Each number is 128 + 32 x the weight over its row's rms, rounded and kept within 0 to 255. Layers, rows and columns count from 0. Numbers have three digits each. The size before them is the row's rms in percent of the matrix's.

# layer 5 attention query, 320x320, rms 0.0429, rows 103-127, columns 240-319
043:119126135136092017156172086115093164101098146172125127194149101154168065091104151105146081165110116169103122110081137118113158114075087104145132109164142131118133167129154142141182111107094129128113100119152143132196101096113134061121122077
051:141093180208115176094082160214103061144081131052119145114135103088156153089144123133126118120118099142167130157164115096119131179105175119088145161115097125109126129126117117123134156149152104141116167128119161093123108177104150142095112146
076:130163101094123133134181098156180145107141145131128120075122152148072147152145144103083173165079150077160112113068104203145073090101130103130102101115185108173135147139108104127063073152092116111113103083120119151119154087134127148167145089
074:155159131137126085134194110083130225102128111222076103138116132114140107146129132144105136121109098147163107118109160151114099101149064133141090115111108132162124143132108135107136151111090135092187142148084134140121151112096102108124159117
070:123190122126187116109097173075135163150090133160097097134111142082133102136123084169102126082135133179124131136140165105125149175139066142122112130094093112086110132064139145146162142056090132197156134235174110056161096125124100144120143113
068:132126150147143091112120155015106206137140114158131108146111085091183099135113139158160102087196136142078134106168167097094188172192066144109149130110057162091155156090119163138154189084169113122154171186206130081148076125085134140091137188
068:081104145163151151156149173112114112166142192089142126099137096083101154169123162113121113163124090178133106153158169073126046164130128159122138085134110177141114168137118174152131141109159111218132181141147107101090115132142054132138163177
060:147095116122147096053169102086145184098129136191101139153129166109121107176125163108142128117126147157168091119108172146148110116130100148168164102136145132144199150130139105054110136140122168129138138127109129160086184112149145109090116125
064:122146157154097177186122138167117126083104101104089128183133101091114116144089113158092170142158091115116183115172137176148220166175117102134161136140136079068122147142078099148111109110156152122095114134080095155126169117128098079127082124
099:078113122152139171176098187108100104134139172065149093136159162097131111162178137114176086160103094167122113176178119070098115168106176161169120095151065107066138113136123169164150136100189100132103135163158095135137082151144140176131116162
098:100009132123159098201104124160110071116120182111158172156134111133189140110111166149128127139146114145082182164107132133130192166115149108148185155116135162123156136151132123144161137076161133093130110136072136139158172127133131126146095080
103:183116135141144148121060136087134149168141091175122114130192109127139142175198132158111114089108173130156059156147128120137059107101110155113174131105148142067152143082154112124073141117111104157110100120145180108141125151065105131146157135
119:154162156149155102170152057146146147117186160156127100186102160088147118113153163169167123175132106142146147112193172172088117101103128110120144167143129095176110140219173161104084169151066140129129176132096102134084187110113108112086114173
120:093110179127091109137116179151071119151137202124145129109125070124082152081113190156087106149122107179112169124171074105098134148138179101139109118129106180086142098177125162094134113127167130128143156132089182108077124033139142090131151153
120:185133163071142108137109153139137188173147165152116036153153127098037133125135138140115146137099145141117137078114108103058174091118141136096125143186073083111137146117127120107073155155116129173131166092133128154105087145119146113159186177
126:079128138073125143117144131144154180226114071131083112174100085103104122122142073168109090127185148128100135203166122122121145068206082065139103128157127124133156155103088126156153154102135184159130097137125102134099115115099130095110203128
127:201151189134141162107139115124155139104128025150148177144139112078090057111130123139063172111142080189149132085111104169168181078100062123163097128075183113099070069149131114115099194061179143178103126182114127161180134094130176156131150206
123:125071115079177159115129128106164171102109178160172151155098157114104093125066165205126120130111136099137184091155080158138104143155086111040155109108134063085141069159125171136161162163125088152175112144125121114139165087126136162104101119
126:155130125068131100171200132100192096105145130115121124110141149090166141142187078122094189149099143098215183096169142050040108115145133145160151157103107148164133137122151151132119139132140129121142145118152152135149122156164174186147180167
125:081078145131124086189154095150085088104112150102100101159063115055061116127148123105144112139103149142091116164099132126116105115120173168172177111122171091131136088092124121123213155048157140126139131175122113158131056150119097157136083134
132:112107117090093106094126149067149128121125187121147105154144107094150109167152113156079134117100106084165106157155143123101105142153140166149162108076092143158079123191112102150135143143146155125125145101155137163129170106161087124107179164
128:076111125106177150110071177109091233118147187126125122123156063140129095140156115160154167142172090156156075109201153124166116138124120145145141067096168159162084159126143170112141141121153133148144169124109129141131147104108188147208130075
125:116168114129103078166132105085086114150153116129103084162139090153146145105161123177097120074149132085127128194181051123143090146086132141105115099144111092091144128146129175146094147140130085126113108123097191105134099196115093143089089117
129:120182139144121149135154156095087174112154148165076127101141124134143153127131108036116131132163124137098110153093089112088113130100133163135105072132187153139116115052132131156128135131105095109093174055131132106134142158135149148095208164
125:158165101120120167123129163047073103164111147140111060145107124085105121182060077148109102070085137128150116126148109129116163135128155091076163119097184140161130076069144109117078104084120155134143107148148114165108129129109149117161157167
# layer 5 attention key, 320x320, rms 0.0447, rows 103-127, columns 240-319
044:069126195137189151138135184165082114123139099125137131153105132069075181141125127127116149143134122126180158169136194119076140125165139157157175138089144093118063120151157069081127123116161091205118048100144121117117127142083127139189135179
051:117084125070162157101102120095144156128154139149126133073131068165168176148157127109165142149125153089098126045135113148117106121152099137182154139070152066144149120125098211127099051167133129076111165139115144133054140148143169097073106063
050:195138136115023113180102091159100114173106132143097083162168151101138099141153131113068107087135122147116138105124154151119096131135152097135079117160173151148163125114112067132151193124105139092143154139101096161144129190093126129108112127
047:091161121135082131121121165146144110135086089095113132171113206045123133177136138119121155042076137146156167108121110135130141151177162123150173067076187148088144100116184075139088145146124089163071103094170089138146114163075101096130133157
046:063118115130164122113189128107123116097173119094167132080112078103127119135106117111211175156129135084170160146182077090107139131086116143096110158132112169124089151082130178125117118139168135174131093153130159090165130136121082134174105135
058:091121124158197155124145184147134124097121161120161125087086180111134125150105104132153159079128089142080081124130098109072147140115115115139199112092121113121108138114161152118117080100164152138118133187093099123158117133153087128088116099
062:147093087115121159188196167095074087150189154174166171127141156152088197118130194096139119158124166163125123077135144125103124098092139127161189129147085168114115140191173116091161107120127145124184081126078157136139163094087118174135119106
060:111137204119106125139121089095107112080164095144084146154159138057138100177130118082094083108125180129177166135105162098103094100158133138101102124143106195116102139101209145067099123120144131128164070109181164071153101161149156179103221145
061:166112159113126107173112168126102126108145113156128154145141149177120071082095142124137094124100135117119147167128173148127115183130100143186091115129137099121104082187054106175148096141128074118155136130103130173134146102177175118148088098
081:067135103121200146156173146108142051131156151134169141160098113146111119143110143158121170160105140149124129129140087056128163146072137130138149137116043132147085162170136186132161062138173119133100103117157133114154128099140119155151123095
089:096124091079201106120148121117117133065177161097146156189120079156131092177155135170075139151132117117150110133097121098190124114087106173120089101128118135155148084156123100137217137108147148144098126147105178142115075097100122160172131153
109:144108087110164131124106140090128147117144100137078137080126119138111115128103183123122146127112126114071078115175071114163052136118106137160173075115138208078089116124151170143147115111151091149136172130092157152172143159125137103134093110
116:166131135128126128143071116092087085085220113165101175169123158131226091135119101143115182170132089135176148142122110083139131103099139182113093104141126039136099114144137091168143168131101139140095101126119120122095126125098127108129144162
123:115110134113129162141098139153119135150121136105138162135133113120126136138100130132150175141148112120116130110137076132089053082111153102117165104211069148089089140067175109112146136130133150135162123189164176146138147057155095122132143104
130:153137110149095131027103147118148103148126180124160125131175157098147109074123148101115202131119111148149089145074102130082151126148141110089137095135117049115118163108127077189094130147113158119146151181101140133159154114147152119091174121
137:110179155130138158122151132164159218184185125114112090168093153123139129207167142136100158130148109140108150147159111188165137116175151113109075124169194150164109123116103174168147145120118106107102165144146144121132141123079126164127184160
135:137177149147064158160109141080115128150117092170150150111128150070155067153120115142142100081179117097121133118097103144182189174158082100156154104132087046097105104168107137083101073125099151127146157146143134160141120149127151126132114194
148:113109102121148138103161126121195155098177194137150104096124130179154126075075129215143090121141128166184177113096157132190064142148125125138112152094095100136115129147130167093127135084142105182127078133076159075149134094150088157138153111
137:162123145104064077129143136083174094129090185100164147130136104141179090137176126173134183086133143087119098163121093059070148159153118134145121084093130168132121166103140197080107148158141145153077104101127110123150129127109143149029158085
145:108091142102153102115062126135165144087171246146111166151083111132063083132105135061124107138156146162138154130102165093118139154094098135171107123089116136110135151159126080128152157061079147080099148150068075135159110090158160144158118097
147:116147148096127163150160180089105109085096143134112123189166121127162145143164103130103126135096179134128143092111162185106108180125114177109174190119145114118123124137131048064130147102124143142114131045099129125124052149136087106104131104
145:095117129122121172107159139147094126075148120061132153033119118117130092140167212102141123160161109092139079148110132101101099130134182095110153142062120129144177101098146152119152099139066142088161095161159148150123139108093110116216108103
147:070057126158102161175125034095136130144111133165083121165123174086163151092074081168100186136164113140136107090165080091113141122089189120150171106080102143130138181131108120097096118125090102093141127123176101089145120122127142171167112090
145:165092158133100144199167118113136146147143118098058152153160145148138129130151108144090084181160115121081152100131109125169135106167129154083117137129105137146171137136118087150097128161133121113113140104114084157113163113172085114132137149
141:184153102130154096133155059104154194119135117098154123150073147140142153161137178061105118049067095076145097083159130115151160110145192104107138109130120149099116122159129087139138152108142157116148132101141092105174138098156150108136194195
# layer 5 attention value, 320x320, rms 0.0642, rows 64-79, columns 240-319
121:081114130090074137140150065134149132108102116154145102104144172093133112109100183189126139133134174173086144173154177141080137131132120113054187108115118108109143062079149146082122148179092158106173124174129122109115081160139149123121137124
123:128129068108127121141156091135176025150124083131067130093142089132081188145088164069122132098168131174139105114122120164213168101170118140117139195110150127061160087180157093127128078128082143187130155133144123120129082098159143130148130127
128:134166162122143057101143134105145125141102104143155114044110146163147101129108142118155098150085094145093069159151079079102182094155142097165141080111128143163177091193112186142142191111109111135088117153066147116139135086093054107118144119
125:107131119131086147075211113144130100160152068142168138054098080150143145127122125107135079138167126149161144122087143182133141178145118112162139120114094125133147155107139155104148095120083153113084120142117088101110120123144165195098095122
112:141104138122147122077169086135158124137111214167155123155178140081155128152124072091122089115139131169174090146088144103154123136138154132102132139159151153198122102092148101113134170156184183115158154190176180146142106166179161089162099137
120:085145148110171087135180138140147186138115076142140147120114153133122100068178112095085141159074168083136138106131147111164099061172113106143192161144061143101178117154134072135139152143190046118087151150068147100104115086120167101137148085
113:148153104125111130172104099076188142107137172103138106074135132085160133136104209129166189121150181138164151083184129148188167145128164136108161097139101128135195120100135152081112162114099199124127177073157098155067154078172137082120154115
131:174156131120129137109073092071126084159079153123083130120144117165137102105138169175090183136130066186112145078101195139100133140140148114183103137092135130084104121181104128190180184075140058145151143080118177092058143072105117108101176097
127:136158136157130218090156130135093104118111130105108076107101144170133108165081103126161108141082090109129155111162159169141116089087117125134068182126156133160099143100099183087163166131146093128128065124090109141169178184091118146130167111
120:110085182144149091097195149109142059177154093041103138162158117081150151164109168134118110152148113110116064137121163136178137086137182133120115101060102118137103102164203098191132088086142109098142142089090140086057130139095143128177098118
122:169134138144129147138179139081119089164107168169108142101165214115149104166164153145092096121157114099153147116075111139109127166168175096178169081092110141084116138087161158093134149194177100112124149082054146059182115085142072121183088112
121:088163101110150155161137146099107203121033165108135088146144116169142208114160086110088054128168064143043137186112152170140136120183102134102122091109129173139077125080081111118161118171152125128133162139146150175153123109115146157131118165
126:137161083149095090124160104114128125104119193151132211142135143179151175105101122138149126152120163158182128096153138116142153134144207020119166158124172149153047136105142159117151163120127173141114116091139130173169091149149097115157134178
128:145178092131131131147123107137107074114109178105142110187086140150152120132109125121131173178126103162207054102169099143070108136099167078091171098122128087158112183124155130107136131129096163082140100102184086135120112109118199121150122151
120:086113184125179144123177138131101209169102082140064097111159131161102115111111104136151158164112128133140141178153122133091133100117069075196084116069087115132102146114199087165068157153144180137122171137131197120121107151132152127149156110
129:077108167116129120076148145075116111075110098148090118171117135120129178169128126113111100111139160119115135186126154127122101108178078072157104187170093124147122110154169097120080082111111081118100134112137114162065149115091163110163153157
# layer 5 attention output (transposed), 320x320, rms 0.124, rows 64-78, columns 240-319
121:161103121069068131176123128182135165135100176136095142128113169143189176122172098125124154131179058060138136129179138115123136113174160105095061081148131187097140134120157134124133133140083100183104137102077192133137086171159101141092085162
117:114168080099100123141169120060086164138141130074208152131109176142128170137150056153132146137185169124128132110166131138084088144137128103155104142115144109169108151088082122062098206127120146092109125146182140088129138108110091132156168176
126:130080138109135126134182088116118235080142117102109147146121192157088092078149091079151120134140120185161151155114130107148096133115122127084147132154131097082107132125142147142162139112165164160124128124162171150085135151106130109149118113
117:098146143096178141131137087181159116142126156106137143122117142101146136113119094150113119115153107141104103081109109123136086141103011104122083093113101151103133147109102157114118106111123138141131169122088131129105110184165131115119140125
116:118067072153139167156138078125146125124151111132131180195063156120110100122117117087151209110092162168113145145096134109150064130122087146128156149160105188057120115150095111165108141125059070128110125090181077091132101072153073163092151093
114:128077148101105197087104136133147120127098143093135141106162152124130154144111183155128150150085083162113167124045128102116116109073185160106124122153139107126110163139140121093114130101132128182152137114145117132095121164164149106147110162
117:153108160115158135124106105139118091119127110120115116135141184077115115131093098225167117110144118089063094185112173130128072112132118188140110173112129126081140136084097160114138132136168153110108170186144123157145103131121145156103131116
124:172114138133109141083128147088184150084119148120128081155109183141123093175132131125152107062113143065116123072105130158134112178107114120070119163077147153167147081075150120104123133141106125097116097085160104111212131085116159104119072106
123:132145136119167081210066112140153118114164112162155161146163189109168113111172161169111129129143144188154135138120136147177212145148134133151128130127105140112096122094129119183126126156154131107159079195142100090152047108070136106072118064
118:098139138135074099202092130077140139122176056177162107124146075142042141130086107116113115126123167152143146096099123120083115099166096084144079128148140109139111136130133115110073133104094116167089144116133140115086129127138092086098139112
122:110143108114096093107148104130138155040149093115076109133062126108139094104087153105134152105036128090115138161112163119164126099107097135144110179130131097179111100146100144165145081126124130079121136184173139172138152107168037105100088153
114:120127116150097107138084165123129129142152081155110133087060121103097165134125154107126146081188135213147186096180152150082136130142178126137079108163115089106114117157143150142062179139126144130145142104128141103159097158128112143111162132
119:100145113156103096136128153131077161087098094110167070129112139075179078159151113138106135135121161066116151154101122203120102079125127153100084116109114144142174137084094125153073142137112084133115061159124100114113090087148110110139154092
121:099152079122095163167121090166124130184161121151146092089214097114128156078084120147113096115142158071102059122152115146103140135175115111183095150085102167086110126172119144153140172128196117127139146142142126117180097150143136195151122170
115:109085153098108145138091084090143151119123091137172183127080136132103156146158173144103141094145123137111113183133153092141157185169127137089169147134107183143180107087111079099124105105052137200127146197141097173126167145152120111151075101